config.yaml
head_dim: 32
vocab_size: 8192
attn_scale: 0.177
optimizer: "muon_variant"
Each number is 128 + 24 x the weight over its row's rms, rounded and kept within 0 to 255. Layers, rows and columns count from 0. Numbers have three digits each. The size before them is the row's rms in percent of the matrix's.

# layer 6 attention output (transposed), 384x384, rms 0.0902, rows 95,127-143,160-174, columns 96-191
094:143132112196107154133113139163102108141125148124124117106138133123097148160101126148138126163165105060138077174165121134154099121150133164122114128126145124094124136107153139133135112137130173135149136118118118138126125172131114168137149112155135143155113139146077132138137101125139121143
097:120093133169075154114076131157096155141124115134163118137146116142103082133144129121124119138111100127158146141113123084131060132143153143177146130109164137114132079145128109098133091160090132190109132098167121113162128183150173150125113097145127167128095145133117130132173137102115122125
096:155167142092141149135095153153140107137149112121157166115093107104129101150139134115162146119136112146123123128093107145133146147120125163097144155077153135110146126132158119085096118160136101159210140136088113141106100107174145162119118143125169140149156135144159103175145137170117113113
096:168095141119134160120121150118126141150142123118154123133082145134089119103155118121140105100128109113081147177123103125159152129121118121118153091161109110133137105094122139133099158158142137131121157140138119112102165156112116133145147140112142092159119115125133135143120144063108095069
104:116099129079103139116127138139110148123138147148105134142144086087128058140141147131169118117136143130112086111137076162118133109132124117139168130133102161125092097119136125109101134138127118090136177106130104133134121117095115145136122079172119147142151117115166143128123130126119090137
095:160119116170130117111143157181132118149086157107121112127167157151157163094134115104134103157088114084119133079135114087140124136108127095140130129118144121126105128148140110146088136134144120122114131098171164127139131166164134102133101147147164130127102111113100129128163119075080134121
104:148162152126125100137116114142122151117188120102137104135096104116109143126106124108074159108098133150155148125132112102122172147141121153140112126139135137120132102155144140131132130132117099122153127136157189142106112142114141107145104132118100085132128166129126144117139118158124116102
104:146112115161108109122139163184151139088137117096144168052146099102115091133106132114137109181114116139155101110118111151120135083155119122151088116123125092147122150135136113123137120158114131105140160128167168123117144109104153148131179144133131133155098101127122130130058136136131137104
107:119109141118159136100195120111150106160138109126131096105164130111117166065140103141072129155123160122169101122155127137129138105137125135104144141160147129127162174087136135132109147106109140125118138105128153141085140118166101149098114137108142167093147122114142110109113133089116112118
104:129142095135121097114107157163165154135087104146143131149125091119153126108163158139139123110114123125154132121126144184165090122164114095152149138156138119177138139113137133093154135126121104190127129107108151114142151153139157151166124144127127115153147118110150137104091107134167104151
095:155114086097125179163128153142135145075132111155124158158119126131148101147161081165161112124108111131160133104166125158133155126083137163130091175118169126131120124143144123138099149113138149119143121105110134103136122132136106119155122115113135134085150108146035096119101153149126064129
096:112157116149064148107151120139141136137120146129157127145119151141114110137163127171132126156173142078098117139129128141168107155139159100113132153130165122086136116140112106115094130132145061116112138149134120122114151146144112149140163110149080094103128144135119134122160157138154130130
093:143143116104161171114183167131128106116080116077138123137145130190156125109094102163155140109124106139086130117147154108134109126185137123137138128132123132165101146150156116154114127141110139163130135114188127110119147130150114094163155095122100126110135069150076132135146161161130098121
087:125120109115083145104118153130128145113116150082138125111118137118140111120124151178130120178152160111198141104141127136063101138091141141123143111134103116126151135169165165097104132124133151132107154113156130099125154154132106119091106150113150125140098089154144083103101124144157121089
099:127125133111116139115137150150109145136120128143066153160079158119139137098155113129132098085131105105098122120154093113192152133090122142092116171078110136129168137096124163137134125111136140105085107140133162144166149114101139079122146125140148148114132091125127130126139108135162119113
100:129144142135172097130100163166140106163116115081081156142095131119119145143148116112117161133116136133146141129119135107150110108122102129168109154089095144133138103104110157116121129174163160135124140121153145146118119123125142163152142132127099121149145168133172148125144157118127119104
098:129111122131131098146102155103122176133176119146117138089112140121112133114117085168122111106111149159129116123127145139090084176137134178122138139106120119097160120113138110162146119153141142140149129106146118135131156106148133117137100110140115094143139138149116155104168121119089111087
099:144110128129138090119119126128164105119149143123087139091092111116136138150125141112144152135100088118113121151107125092110155101162116138163139106118126110142171123131140103131091137135139120141150134103083120186097104100158169143088125109118107131128126171072165123146097141109116191129
099:151143155149158087137101132128126170121111147090148098121108105095124128120113150132178121155121139111134156107118121164158103163143110143124110127113130120127125121133134124110139102106113150169107115112186076137135134067122089109153148146140123186097152134121128153088117121123121193098
105:089172136101148132126106115135119099161119095131119108145063101139145117148119091078136161132171150136097133101136119128156092156164158112142145135138114136091096167148158124167156126106084151144121121126112166121171180139129142132147098110158117122132178146154108162122115128098104129099
105:117115104141135121141116119108148121109118119134106118169123139111102134114106089105079157171105137155115137097134110083118070154106100200140124140147109157133087152095122135158122109112101129140131075139126131125137113097160139147123122087113149091138135131144113145130166068157154116127
099:097148127133146096179080092055132108153118110132116136100152107090130137119111162167126094126154136145113168149157158124090151144153156087130139088150141118176155134164151133127135128184153132119116104127104112163168122175138147140150142125087114096138125109138125145153126118142153160113
102:115146111114108134118092104142154113144128115141114128122120137108117151126138065112104152111153150126183135102128165100112177173104121094064103119119110134130121100141104124131115134089125115118129144166133126154138103184089130141109198167113090152172152110133099143143135161077133108126
099:106118174091118111144139117103068112145151135130098149098127136141126100099126123122081083090088095132108105112143143126160133109146127094139154156137150087163099116102095137116154170164127123162127134108163126137117126092127157117128149126167110128188146138137162135071121075112113155107
106:128121131154135125158076130157128139148137116096140151143126163132120177138122134082119099094128121136102051160154149117126098113128172103098160143126175092099134145143114092108157091132103131117120151195121154121169089125133115160118121108129086106120098132111114130125164139161143122152
103:133118134159116138138119134142076095112157134120100101103099133155104167086096131104147150127120138136135109137124148119150190116128142176140145159143140138099132121119130146129153149093126137107116142105102105088125143133128106142125106131134085129147155130146132152078126138114120127138
092:146111145129142172136148081115144116153173146108139099096137180168060150135096160139150135145127126056177118141170136128074095134117141141146103156148100169152129122121103129100157160163086120117092092120121123111114149182099114131124170169140140111130104155138116129130138127103134132134
093:114159119130160087098093089108098143103100137123107135136149125099169090140137107136159176142110121171140153097134140148093130083131118114127117138179111133150136110154135160159147120139126103166101133124147106164151164134090106136178085134066130137144136148170143100132132147134155104161
092:148071145151131135126169102132120113147179127098112144144113176165133161122130131115133088169103103147126144114141115143134155125111135141160116124099138106080124128130143100159105176173152214134093129108150107134120143158143076145087087133152112145177146102108120107107123115116116121126
091:108149132090093120114116113092098114133135113151146141149158108110141171154122122153176127109112096127175109134166124097116084161093105157124117099097125159126138103151106125147124153126125105142132103113107182207133081139163163151141163126143163122090116143114137138155135120168130126149
102:128125097130103109116102113155151091163091114145103134131127111108156140090107131120088133154164106103170125129149071117099124115162086119142126132163109149146139148136108093121125135115159159112159106160190078137123120126106125169134139082136117133191134141126167133157096126132135135137
108:146123133142160199149133149166115180102122162142155094092105154103127184096141142096096126115146141124118148124170123136105145145140163113078144134159134162139144124152104096120155100091137139140146128133123072129091134082095130144153133112157186132131128104146097147124118107157112086133
109:118161151152112170120113133138161138115132127132137123146170132159108075141119122100116126140110100150150124107108107116144124114137136136126120136113131141096145086128148130150114187120159155114138086133124127117143152144109131095094127145083123080155125135117166151146139149138130130111
# layer 6 attention query, 384x384, rms 0.025, rows 128-191, columns 96-191
117:107125160146129091137155098135108141123133154135160108196126158139102123146126130143129143131095160105153163132102104117118139107128122128119128133115122094137164145179127082134128108156155071130118141130114104185177121133144100112150097133119123164152159147148108124142135088115092131124
093:146100099124135112146114094130099145100116122130145183109155109164125116106127135083097108094115158133124087133093157172161102145142114141090135148152151155100077107130148157135139126080098123123166094134121097115107132117161171154142165145130135101161145152095151127136101144123127111082
089:139120109104101127120130112120147138159134121147097134118135126063128147105116088082106105112137110113118124142125146142164115163137140136084130120151149155133126203084096183131102137145141174114104158131113119138109094109131141144095155130116139083150124134124165113137104140121148123112
088:093105156151128112124110131140125147169141152148124097144119167132131121137093116103117098163093140136157111110118147073149142126121140125121130118146138118148139117147123074159132116136117096089129158106127117133209100127124081153086138125139119111137131116110121133158118093109098114149
092:130094146133110095116106103180119109138102142094161140127086120123146116129117139119137139167137143137180139119102142114120147133152131100137143129064138169134119174130153070137141151074090132101167119096122179155147103125143139155122111125148136132162116123140093107133121122151148087159
103:109071142127159127132115109113149142143141107131100127129105105119128106126102129115112125111126154155075100099139137075114162103162091149133113076085159115154125162165147089123114144111147105110134134100128108141169144118135078163106133121104139126106129111124111111161147098159116118109
108:089137145156122100093138163094142123080123094112126117127119154100137116181104132118156135149121147164116153134117075130133138105126148156095143085161128101107174098098147173136111146140117153119116125130114117111131125133101082164115118143123115159147114105109085095132141119130093177086
112:162142139142118124107124119111090160057096124083102166101075140107097119120152110121094181118121139146145117102098136153128130108105102105140158144123138155120142146124134100122138159146133112113159099122091150107114125143116139121119145163133080108113094110149115108095122142115155116172
099:170093176136137097112121114091134121051137112137107106115111153091120129099110173110112087126117116146138143144080094117097151109159143156109118085109122147124125114138168133119144134131168148147190147055114080172151126127163162145140139111133128132126104152109148148173119121160115142119
109:092088106148153155142156124163146119165146150109112086123135094129125144148141127099154126165131131184068110092106119134120162119152109123162155116121110133146130099103130092173131163088075111133125133141095136149144107166086121108115087125141135119159099112149109130163133090118120133125
111:080133169116148123087146109125130150121122110155097146124134114105113127127131142131132153098123094128126069134107093119172141119124175086138184120116111136154160145114178120115102084177103124077132162130148163113123153165099119108132145141103175152075141151163150135124092126147124147145
111:098089081138097112134120102090110131122143138141140141104143145122097114121143098185141124101148119116100148093126112146140067140110147127097124113121114137124127156132107154125100077119127147144131152132136138105167134121123136138117110138163147131160118177116097116101142115078137097103
108:141154139123092133125123143124149129127134140104095136118104122120094161115141141146134132140119142141155157116158126151086144119152115107154125141114172128096111126129100127128128134126119154149136137100090154118083130147142135123080133117124106171140098111150142132138116078091123107172
109:130141115108178141134157144156098121136073090103097138142128126103123138125126094078112130109090119180115120138111135134099105139158107167114088117071151119141117151130145161154096118148103135144099133087120203119085122124097137124119177126178151147172132120116143164142102125149127108162
117:123104164101161119102141154174128112134160117117127124154120143152119132115101211068140118115136135145135119080123137100164111146134128158148140102126143140129076143114144162145127171170104118166160121133118113082147112173116137164151163126151153171142127125139137111129101142144099129147
110:101163145148118159093145150150118100144151133191132118172131071144161137119101151122092127112124126113117157122136132101127135141115135093139094090191125120110129115165144137133093116130134142090122160116142143074119117123070142164109137145087129081147117135126163090134184131149170082082
086:129100128144137169123077108103111109081158137171130158141083162154153157116144155086129094178123115136141170140089133130109072132081152124125090147110123142119103128136130158129136160125105127136142149181138135108106138093160173103097115153125107174088151105097115154092122152094110108146
098:111136155144108084094120128109169146102117141105113105145107111080117124190149141102134149131102156140111124129134132112115118105131123157105165103128126141165123199159137075150100118110100115122107165125182135105122112107140109134137073159096094115149114177135108119152110107138106143140
093:157108132152130134145150154118142124184083150108121133115133125133139127148137116109114143107100148128133096150153134109103130134155098084135109105098106088160142163135093104126155080118099134118118127069112108135133132107113110139138116134131121185133099187152097120140130079167146127121
093:193076066106142119117088124189126123141120165151155133094150123117117110083170125144093148131140090095130153153090129157132109100138137139114132140114116118121137139140093151115119194123156135145100153138143147096136167155134158125135141120179145146094155112145126135126137142133132103088
089:127112160122175137118114139115111134173131148124135131137158139087147108147126141109102137120098143129135107131159101149108171103102143170183122104171122110130178157153101096152167094115152149136176138095110122153114077136136082104140160146102129154148132189164112099115142118134119115150
104:132140109133130129152096138122150169139124113106133140112161124126122127179161150163145122099127113163139139083092158163105146091107153182129154143117141176156124142128124132087111098122093124109089173126139145136124143124109115095154100123163123117117093168155108114083119109147076119111
104:107109163130141096132157123141080184147146109116146104152137100147109126117143113133147156118120100151156159109162079119117150155174110124109166144093104117124150094116131126148144190107180111129136143178143157138108113173143112151097113096120143145144115123088131160132141116134142144105
106:169134113132111131151151167155105108115137145154100151151119128154130138116120145148140113115114092119153117092126151120126112130073122126157138130124154148133097138141142129164087136136130128104136194124138114113154101126119115186126103149112125102143123094134161142074145144118120173128
100:112158161133110085156099134120103136143133115147129116193156126122150099154129102151102134110125132132164127105156123102097130106124134166160152136122128123152118155163125123130126096164102115136151110136140102153139113094139051176094116144137102126125125106152103154095143136119138126123
112:138093129111136108117118092169091153103119149152069108067168106158135146096089152176157120112123134116113124151127099115109120140114135120136120086156116131118136134129141149130159119060122128117114183092148095153162155126115131075132121126126145130156138127178097144133061112146098137161
105:155142097097147121104134130131095125106106154138100116095100148103090085181115116106113086146148119121114154159136091124147131148152114107118154132144106123123160104119140136145142081092079130152106071107127140150124121134120122149114086142153092164120084115103110162146145088152133149112
109:146101085085133117137123119107135154150140133138151135124120181125113114115124183132152120114149168145176133069124125116125115138138116134094119101165122165127132164181162140106115115135154128142182125127119048176122115110140138170136127142116126120129101145127122169114162113124120131113
114:098164135097189172127093151153092156159158117106116137091158160150146134175107137145176148174120116110093135162136146127168165156158136115133146121089135081139136108123165105136186138099088142129150132132143131146117127125134124104169143090083134113096112123127137159132169108120133143094
112:140140115128148152108133130176126109117111135121128155137126092110166132123114120156180139148135130097185179158126098100148144109077120130168118123160160127105114133131139139112107136121170141115136116135081122120139110176115126109146122111142109139074131130147137100119109149133125117169
110:124106102105143145166090114108114085131124081115129144111136145127099107126116101125097111157149132184101164136139155114120142140120134142146163117145133147122123149150130163124117119087102138145117106102135122117119128189098107119127130118118135154155123146122165141112131158156117127117
109:148156128131144101143157124106136130154104127137097147090148127123161141112145140118131140151149084158112119134114090126130090141172109152131109122122152161132157138138131143140112131162123149162113121149161111139114074110140176115130112097148130123086097161140135177131130122140134131128
101:150091165151100127140074140163125155117132139105104147136130126112135127136145138154116114119148119145125157119119097160103133116147132101128165135092176144126159084142132091152169143153128067104179141155128125106141149132105169120143077114126131173196116131176132121112143122116077139134
091:116090198129126145174111145104110146136149140097118114123117107151102128127152152117135160132124113176075138095136145110101127172195124119121174110105145110149122172088152094142090095072107146137170150129136131153158134151131165142139079130145090104118138127121180153155153118179144148106
092:129120124109126129125181105056143122166151130124145105120133124115103151125127110146168121105099142142117150124083126102119114133109127127127114088115088146129082144103106132126090106145144192089111104096123157116133111148139133169109156132093162140082133127081117115134148133158128137113
092:140178140090138118137134163168100140107138124116158080103180136120142104140133195150090117119072081140123129100098114140121125149114164150138122094123126113114102134138100134149096132109118136114140119155158152147130118136143130163134138081182125137152074142148153149099148145115165110158
095:110153131152144139142117162138118115128091124111142132104141135139169089115120183115097130112142118160125148140114111142108139142136121122098136114103133148161131189122161116177130129129109152100109117145099123116155118141142120163124100118109092116179099140153113117112164132131135181202
100:173149131158176120169136150130117109121096137144100082107101141125133123089153131111066089124139086130126092094146121105107110113168116161146125099119155115127089119115096140145138126074136157126143138095162129148129106118162135181141135099155121116120152145128141086110155137150119135066
100:154091152118111154096139140122094131116104150080119155132130150130111101138117106119169114102126100141093155067147123159103138135138110176156182133110138107139143132134092115152090114127139103126161123072070120107120181107146154103117141161140130121121123121085107139114094128143140120136
105:105105132106103186096081132142130126105134128127095138128116123150089113184118100070172135131139140139137175147128091123147136116125115118061090129123101133126154091160132138141142142118111139129133138163132134124172099110118149095125154146187104121124131114124132141132165132181151132119
094:116124115112103119099104136047152141121169129140114112114129159100110130123156124154137106174111104112114166136113110093107116109118059129100103097140131126129097068137113066128153158109092140107125095096075140127156141113144155128145098123149134085151135099141132116121144109092150119131
095:149113162128135109129127103126107093104115082117116167152135133133162130132130139122160134104145115169137138092123141133144146125160129139121140133102150137171136145123143109153097175083087132121177144125128108141127157129135137130125113150164156119121053132209125141133097132128106133145
115:112131125126142098142083164138132136145110158136148113122150093116156124171129163130114122104165084147129084109172124114108159167130165116128180080095136148129142115147096163151170087104126083145137103120155120151160137128120139124129084142125097113096139150125141146153082125122140128153
113:122154110137126093131122105103133140112118134129174094128124137143141139116159127131126150117098135152084098093129112147130131071186137131122140115114140159098118137114108124160109127129150134149145139155166181153156132153125121139122110124133126089153153129123108164150135144084134123081
115:117124137156127139127178121093148120080141122167137107125138145114103097101109101122133132093134107167125119108111144141115136127119197126120127156136133104134135136129078136111090115146123115132102150090144153139109136123179110090151116129145089137118110132111101121123133147154139128141
112:113122098130136164176102144066137122095124122110128101156118067087091105138144105127104116149132108145156121156148094167136147112143119117162110141109130109133116131105097109130116140120114123140148106110106154116092119105174122140108175146173144137159152137092141149153129126130122111135
109:088144093133123116138160139111106109132142119133112168159107112151119144153077137154140117128118094147166109156139152121154121175132117147135114149096147125122139183117100126123105133095106101117159111186153075141127150149158174081171156100163099090138156146129119106137107140123115112135
111:095140133130149140143168108105129102143146100133130101121125111155137106101130109163150134124124143135135162113123149099096120106125168109136095130134129139107100118147127154105120083090124128113096067104124120112125113123146118156065176157124098097120087161125155147135125132126138129103
092:136091097131122117117115141136118161145144148095142141154072120127124144115118079133122106105154148162129157127137117135135138146115133124124127114102133142157113111115103140129104116123131100099141148166108147133129101092107163128124105105095126167130143113126174109145090138130125111125
087:107131196145139129102155165122152117161113122120108143151126106141164142128116126103138161111184143155117132104137103146096123109136127127098172106109152142130159117119169121200135126141148092106136103079082086132118106156141069118154121156159118109165138136169146133163124102137141144158
090:094129146160168184132142132142134134120131128082079084136158120133145132154132141126143123159131127151125109077109147146105143134183109094123176106136147105135121140111118090132133127120128118136194160115129129166125132168152129134089115139176110147142098140117119130130173137121109131140
100:126112134091126141113119087188127067135144119125109101133139117108102122086117095117095090091145101166131124097118146147141102142112149134101145133097120066115102163119087166113120146118112132158123094148131110061090102092153116126093129121147151158062162123109120138100170140108154139141
089:144123103154117134152141125086079103149126100148118118124126161138127133127117091169161133142167110128152189111133076102132148110146129128133139133114155110130072125122126110174146125132097109148156159114136083081130158101153146132144128103144129165152118091156138160157172131129150122123
101:110122155149138100096132121112107103137106117114141118141109120138193133138100138138106138079155107155102117096173157141139160078135099137148102111157162112125137133118084090158129140124115125162139120108099151142093120120154136134112109115137126127157115105131141130163113126107141167139
101:132111146143121129108130121146137132110153157132091113124094159126138121156140074126152114157112125094158077156124156134132131148137176099129107133133144102123144166146125110120106122137184191152143159145121119132138077189122122143106141150117150091108133107090096120091142165117115120107
109:149129097126157133123117158158101150130141137116177135119180204131112153145153166101147113137157121174145111116096114058126131138093127134148079134131105155139136108108139120124105114110097130121115127172161190122155085150136094115167080122116134148145134129099139123106131108132089127126
108:070125110169072124123092109114090122162187087133134148119089126104172112130134159118142133132143108189129091061129104143128143125140138132143100120072172122121129131127117076162144135136109143142184147107122128144135140173100156121118058121114110123118093085119148116094122165122119133130
104:120149121141130141181205160141099119151138149123091111137126097108100134125129111129125098131085147161082117140116121130141144126119134117149129119144165161138132104091125125131153163141084100111137133144102136114149110116172173140143122130159132077080095150141139145124108084129171114103
120:122124108152119125133122097138154172115155132124116086171133117155128123145147113166094077149176124133121142101110111149120134130149093076120131107140138168109153176145119128120147137095107123131131116125119110153141092089148086118133098141112122135135174094131160138139119089121131145160
113:130127105122121160082131082112167172116163131131131127134133128134155120129134156136190100095128106104181132136134135123069121080094161093138179127142164101150147147140152135114103132166089126133123079106129121156119108102121161095123132132162123104117156136136067099088117117106149171098
105:083135142118141148124128129111134164111127101168098161104112128145132118129102133221143090144144122131118112150116148108121130109175118124110131124127148143128124117118119128095108135110134095093138125111115153123138104114117117117059144148112119092187137088091135144142105154109132153086
110:127115161130099123139105167161140138140166156117145128125122092149142134084072086162153108123087133158192093129115125119126175143119164131157141145116108131135090102114090094149106104152153116113125127175103110119113082122135152137138139139135084086142115159141142115109159127148117065125
115:145115115114107132121115144118118125114098130168124132098126089159153123144122118106100146091142098100106108157135098131159140107138140111131090106136154155138134140077135116127095131151130145127187104118098151107111091160159151132106129121140137121099108074106113127133149100136079117113
104:159202130107114118136111124128137090112117112151102137112148138102150131096074145148114130141133116154127114148141144157117129144154161119143120133102128104122095150102098130121092149139123120134156138156148110148101131147123143185133142129128139131099126098117108139162181118133094128132
# layer 6 attention key, 192x384, rms 0.0253, rows 64-95, columns 96-191
094:114143108106150150126124100102121104142117114144153180108157162131075095132116132154149109162114128184141147096158119186134137082115133114148117103109111136137142192153154146158148150149121098137127119098122117075094155117123099110096132143152132104111126067151121160134161137165142146128
098:099106116097116080146164130088164128161127130095155137165153101121112138088142104168136146127121122110131070158126135107134121144086168111120094188155113156121138121090083072116152125152109134149106126128111123097170087124127111116140094120134145141118094176151115124088091130150127092142
095:129130161158084075140082078132122139145081128123144126128070131173092158092146144107134152100160116116128130141104124149104102141111097168173146140121136116124110050147148132094136069126138132133128124093126193126076098158172150118126131121113093166136177124080122086118118143114095096129
093:151126126145134160105104119141095126113151124075152155143113173141118141139152125145131136142121139158128163161133118127118138117172148145160197111107137185144167131125115146155124098118133108116124124135127120121099108099162154117090126144126082126137096116096131128161184170152132147099
104:123129154123159148057156141111135133135116113094150104172124128129111088138126136136141127113106140151121101124176118158113162124109090093154135120103116126118125139147136114138110121162094115140094130122146103132134148107158064144100109125170099123135156135122146125138076133147137164110
100:143123118095094126133110135126107141107101134131136133118156143113101121151176092154160136134102120084169133101138122148157143114115122108130143131119167126173112118133126116154184169151110140104124148153138168124078097118121156097135110120166174086142111101143119112109126129140136136192
099:123128129113134129146109124088157110169150076131099101124100142085139132122121147144096142180129122069149156091085116133099153069149077118123089114113095145132092128120106112131151155178105106135110164143147135128115113167111147155155161118168173107117115151154108116141171144115172158142
102:143077123100152082141141115135100161127119082118153134113130118125115167108158121139131132115151113129128112154093201156118097136135163085134121159160154125162157135132177102144147144088139166129168165118141093142156123113167145123097098147099124115117127140085109119122073127146135103120
112:104155095131131141106134164141120144082120127129130133159144103127108123150166115105104136091104134144126133121124126134132125110100112133112145106115138162097143135153125133161098125159150129134144114113118139142147134110126120143135128195165141077105096104130114128146110172135119108121
103:123109108117118127133146126149120112126153165131161117108124155133116138149092110145109110145095083106111158144118089139139133098170178114112158116130127110140113125124099098145124128088165130153134119143108151099123127112148124100128152243164113118100134081145147093094090128100174124098
110:160119097172121101173152161138132153136134156142147119130112161108106108131134117131178128163080126116123163162133079121097124133130121122098139183148132098155138137097130143162135141099127133165115135121130139138081131141121090149127091142131136149168122132134118099089080113159136106140
110:165125176176140108112158121122098122094117099117117102126144117123152117118134118123135114104100156115169159135102135138128143123106120174144100112145162151165130127111153154144102113107136120156134122136127147155126098172127131158139079113067129130127129187131127102126144119135150138135
110:130126097142124129130103108080120155141144108156161099119160141106166110125122099119132088175146146108146150161165130151124152091132104094158115114168111108114127159105128090131140111113134104105160152166147113154145152133117121114124163133147112118130111106129117132076129139114176159153
115:094132176089142099096122124132169093117142144161135140118127093151119165067133116132167108126145143109093105122142122109125113148109142158111061131128110089130144125138131107124146097126111088147102149146174096112184099106160113112158085131123152137137118156159098111141120120176087136118
108:158118123132140136103145115179094130132133096108161128165096130097176121120114107166133176143106169150150116160125118137098167127122120166123100155125123155170093114118111133143103116151135109132140165107121145098121148087106156121111123156083155162133131141161127110119114097125135111135
107:139107147144160135152166106141091108103089145152111109110104147131126178147104129133149087190147066135124106142182111175103141095152118124118133062137145145165147136138183129121134130174082137101082089142122108118158097112185168118137096133105092167160141136109106104143144121168113125100
088:143111139145103192157141128094136134123088099102146150134101153092092089144109122139126127155135140163139150121115098169148144108148097114124133095128112121133132137145151144142159130162094140158121086089098110111121107102148129114118144147107105076138120123135126171146142102108134125117
097:142109108157178146123117134124088098105133136127100139097118176111107121135153093157127143129133124146160096131176128158136146072122118102100103165148165136142130139114153136153131146123140164123121136126101148141185141168080152188144127137155114101116103153145159111183096118118142122150
098:131171107102109106131153131177098115129113133110115139106114144088136107134155107155144103122091139172153151130146102120090103116119106140096151130131095129115163109102089134142098103111099107123116134133141121106105150125146099108110144134103111138128103107125112116122098123096148145107
101:138137126114170087126137180147152129112111116158089089113191103141153113154158132083173128065121153120108083119110131108114104154140121102167120133143132141129109112122123102133114136127122154117098100123158133158140143150145137110135160124139126117136135175114146114116149112067143153105
091:165140131130109121119140093162107094129125140121142115079113169107101166127135174107159131096140117143168110148149124106111112085136136144117148116111165068158166098124120137126162149137094105117131154133113127154106123132115113086140145120136105194103148092138146152166111129086082135102
105:151128187132138114097120139117124105130123070137127131128128114111146124094181138110151119143162130128085128169109101120118124120111127166152125156150127098132116138092101148136128125134170122143134075127111166139128144130133070152101155107108136136118165146113093167155126127139131110098
110:129083165119089137146114092147139139154146142106132109145127115138191110096097130160140159114126180129107146116118123146106100110120133109141140070143144099099128129142099124112171124105124180177135117146142137080150113128156131083153127111117178131146123187103103147137133099148094089155
102:074148118102149117134109136123144134142117133094082128125132132125163116119091106138137134116081107078120140135097145124133082131109113136127145157114136146149150083159126165127115125113141109126159100117064094131107118123106099133112103095128132130158146140090112112142154133123130154100
097:142115109144139091155096142140108185131160053171124097086118120120110131124145110087163119121143118157085091105166110134112139164134095152093106139168134132134145129116170112074063134154143116113132057116093131167142151135125129102158154112116157151106133130114153103140101121148134148165
111:139131114129139105154140101127137119142115153148129124154125143143146104156115118118130132105147118102107135130114133075122113158113151091162096146163126149109107133088134113123154095124151148127139156139112133143175123158108155129157102082144097105175165138109170133098175164145118114116
109:092145122096116141152133148144145142148124187089107131167115145158168138102089116089097106156125122128112159122142126109137130133076127144169154131150118145099106123136102127082132136142125143142151170128127114089133144119131180126076148122076130151130125124129107109109153135136104118113
108:164126134108159120145106110153126138125103162157104120150166130172127132132092135122122121128128148107112100137135116127125168129079137133102167114088133113071131145143147111124131119091122135139105141137105169111129135130113161113130106132178139119118143188172146123086162129131129119135
107:125114108133117127148136126110112157120144115125110151104170176128113150164111136123147138127094115126107134118128084142127105114112196108109130127161121142123111117104110090114139163112174124119169110141107113143145137141119126147174161106165136095111106128111112180105136083124137135167
108:102076112172137134106144143071093140096130113133131131142109147128128096155102177088148161127162151095144115142167134133162143140104098107135121155121120127084149130113146137130141096151085087177132124101133147091111142179130141127190116123117145130146173156112130104111123142097133110146
109:160116137179156115114103134093134131139142113144123104118122144125114102135091160167105121136133149124131117129132141138107097130143163155143151156125128113153155137151118116143133160111151123170135172138110124138098137123134077142094126160116123098120164076113131099184118135141104151138
106:154142147093170129096129125160075127095142159127114124089096164096149094164128098157126148114130179148150145093125100095121124119083095113142145120168109166161097172071131116152084122118120166136141111098163177119130151122142057108150129148088107117150114106145134099092158135160154148135
# layer 6 attention value, 192x384, rms 0.0321, rows 64-79, columns 96-191
095:151164140138125138119170133114159126123115130147121103130144130100124112144131133125104078090167108105144094141130146158124168129106078105138160131126107126126105147152054145162095106146071127176137154163142110147153128131167104137070132150069110093161129161131140098144158113122099126117
096:111089107126133142096123142119108143104145091122153159151130103156117151124137119078117139143096138121128132137140130104129146117117104124101135169043134142120106147176125166124139128147149150124112124099103105118138121110130098147121127123158156131139119106102160129119097124169131095158
100:128135179115126121140116117118110148105125163094156131090141111124170171113108160128162135110141165122085142156166108139117110119128137104111124085140095114124165172120155157104131159110141153153120115114113110105152128146157133109167114108070079111143153160128129147151147126125098106132
107:124108123111146141169104166151115133123140089139118134172151112114117116112133112106113109112156151099123111158122104110102129120144146179124138141124134077121122129124097117095136160080113125119105142142112124120091150135128107084115179127119127169119152123105141072108105081134139147140
103:077129163113139134120169145125115170170124131115134134138169118099114084074143127150139111094130122154137136153121116085127127123088166129110136133139124142106108133147160128134173113144133125109126172176118146128115119129085111100140147144136125146127145184119197123138163160122103138133
099:117161112135103153189134087143138129155084124149122107152133131148132136119127151152104111105102156127132161159109134132126132115091129137133169170119122115149120124137090207104132115127086142129162123158164115144100142144129110126143111134090155100128145115133082157137127131139156148123
105:149170113138175148114123131178119098135137144142139115146109126124104121153125097129106150132132130141117134110142153130100097137123126132098101117075170114133121146104193194120108181160092124104109121134116169128083135125130114146108129107149142160129117114155126124137130140159131095150
101:142103151143122117109167124148103105082100137136146133114138134139106120099122115108135132159118149095124100106122103134151161108104163142118137110110115137115119141104124137093066142142067139103157085169068099093107132087060142095156104136096086123128170115142112151150102090151147126123
099:164169108125143087112124114142133125139148123118149133164074147143093119119113132123109122136195143145121156155106128116133112145139144148135149110135134094129143152142140139126101098163075128146141151160100142138102118155127140193171130144120147133106104158112188133150116114133084132161
097:141119157088099142115106105161113119064138105125120160152132151131128114146177122116146156158090116110119147151130099137157154133165122102150186129113145169106150107085084134110127143138126126108101147123100087108102147096106113110131158135181139127118121125135154108112093101088101176101
105:117140070137120139136138162156170118143144104092178082170119130115124123157119122118078135130117138121153111118138153163125129123153106133137114107093130140122164109113117123127123152137120129129102137158135147100140154105180129135137103098143159121156118131145128117149123135152124148147
103:183134133134131160101089085115101108088121165151147167111099097116134199166111105163130169098105164141171142120121087089119074156174125164154155160113125138127138123154130144089118124123114133126138161131115112169097143111125110107132126160138091138126112139120121119198109141103129164143
094:151143085116116100173155145146128135117145167109140133127155171158106123157101124101111137097125149171128122172175151124117109117121137110129168189090120139125127146152124143138105164105125099141129099152189045092111157109139126147096148147107130129076127129120165170145122095150104129129
099:125137113107131123138162151150145176123155156120120101147171158124145119128152172170161149128151119111136094129105150080120127141103109126115089089144127142163130096097127172132133094120128165092154129134094110112130083128141112117093126124112131101138127135118145132155102096098123122169
098:111115110098111136118172132118110150158161164105140181134120134083121108166155107111129131140143129099170118113155120093122134106127157139086137108111114146121110155145136076151145140129146121171143112102108149165113124125148162117150084165126146140105143144123169115148095102125156122132
106:096149134127107107137157115107178118130073123127092101140122110145135085124134134201141105126117152095127112149120128130119125113137174147133159157131129111134123117104131103125085084105137117171101158103171139123145134124157123162119162130143121131126163120136192125132090123151119130086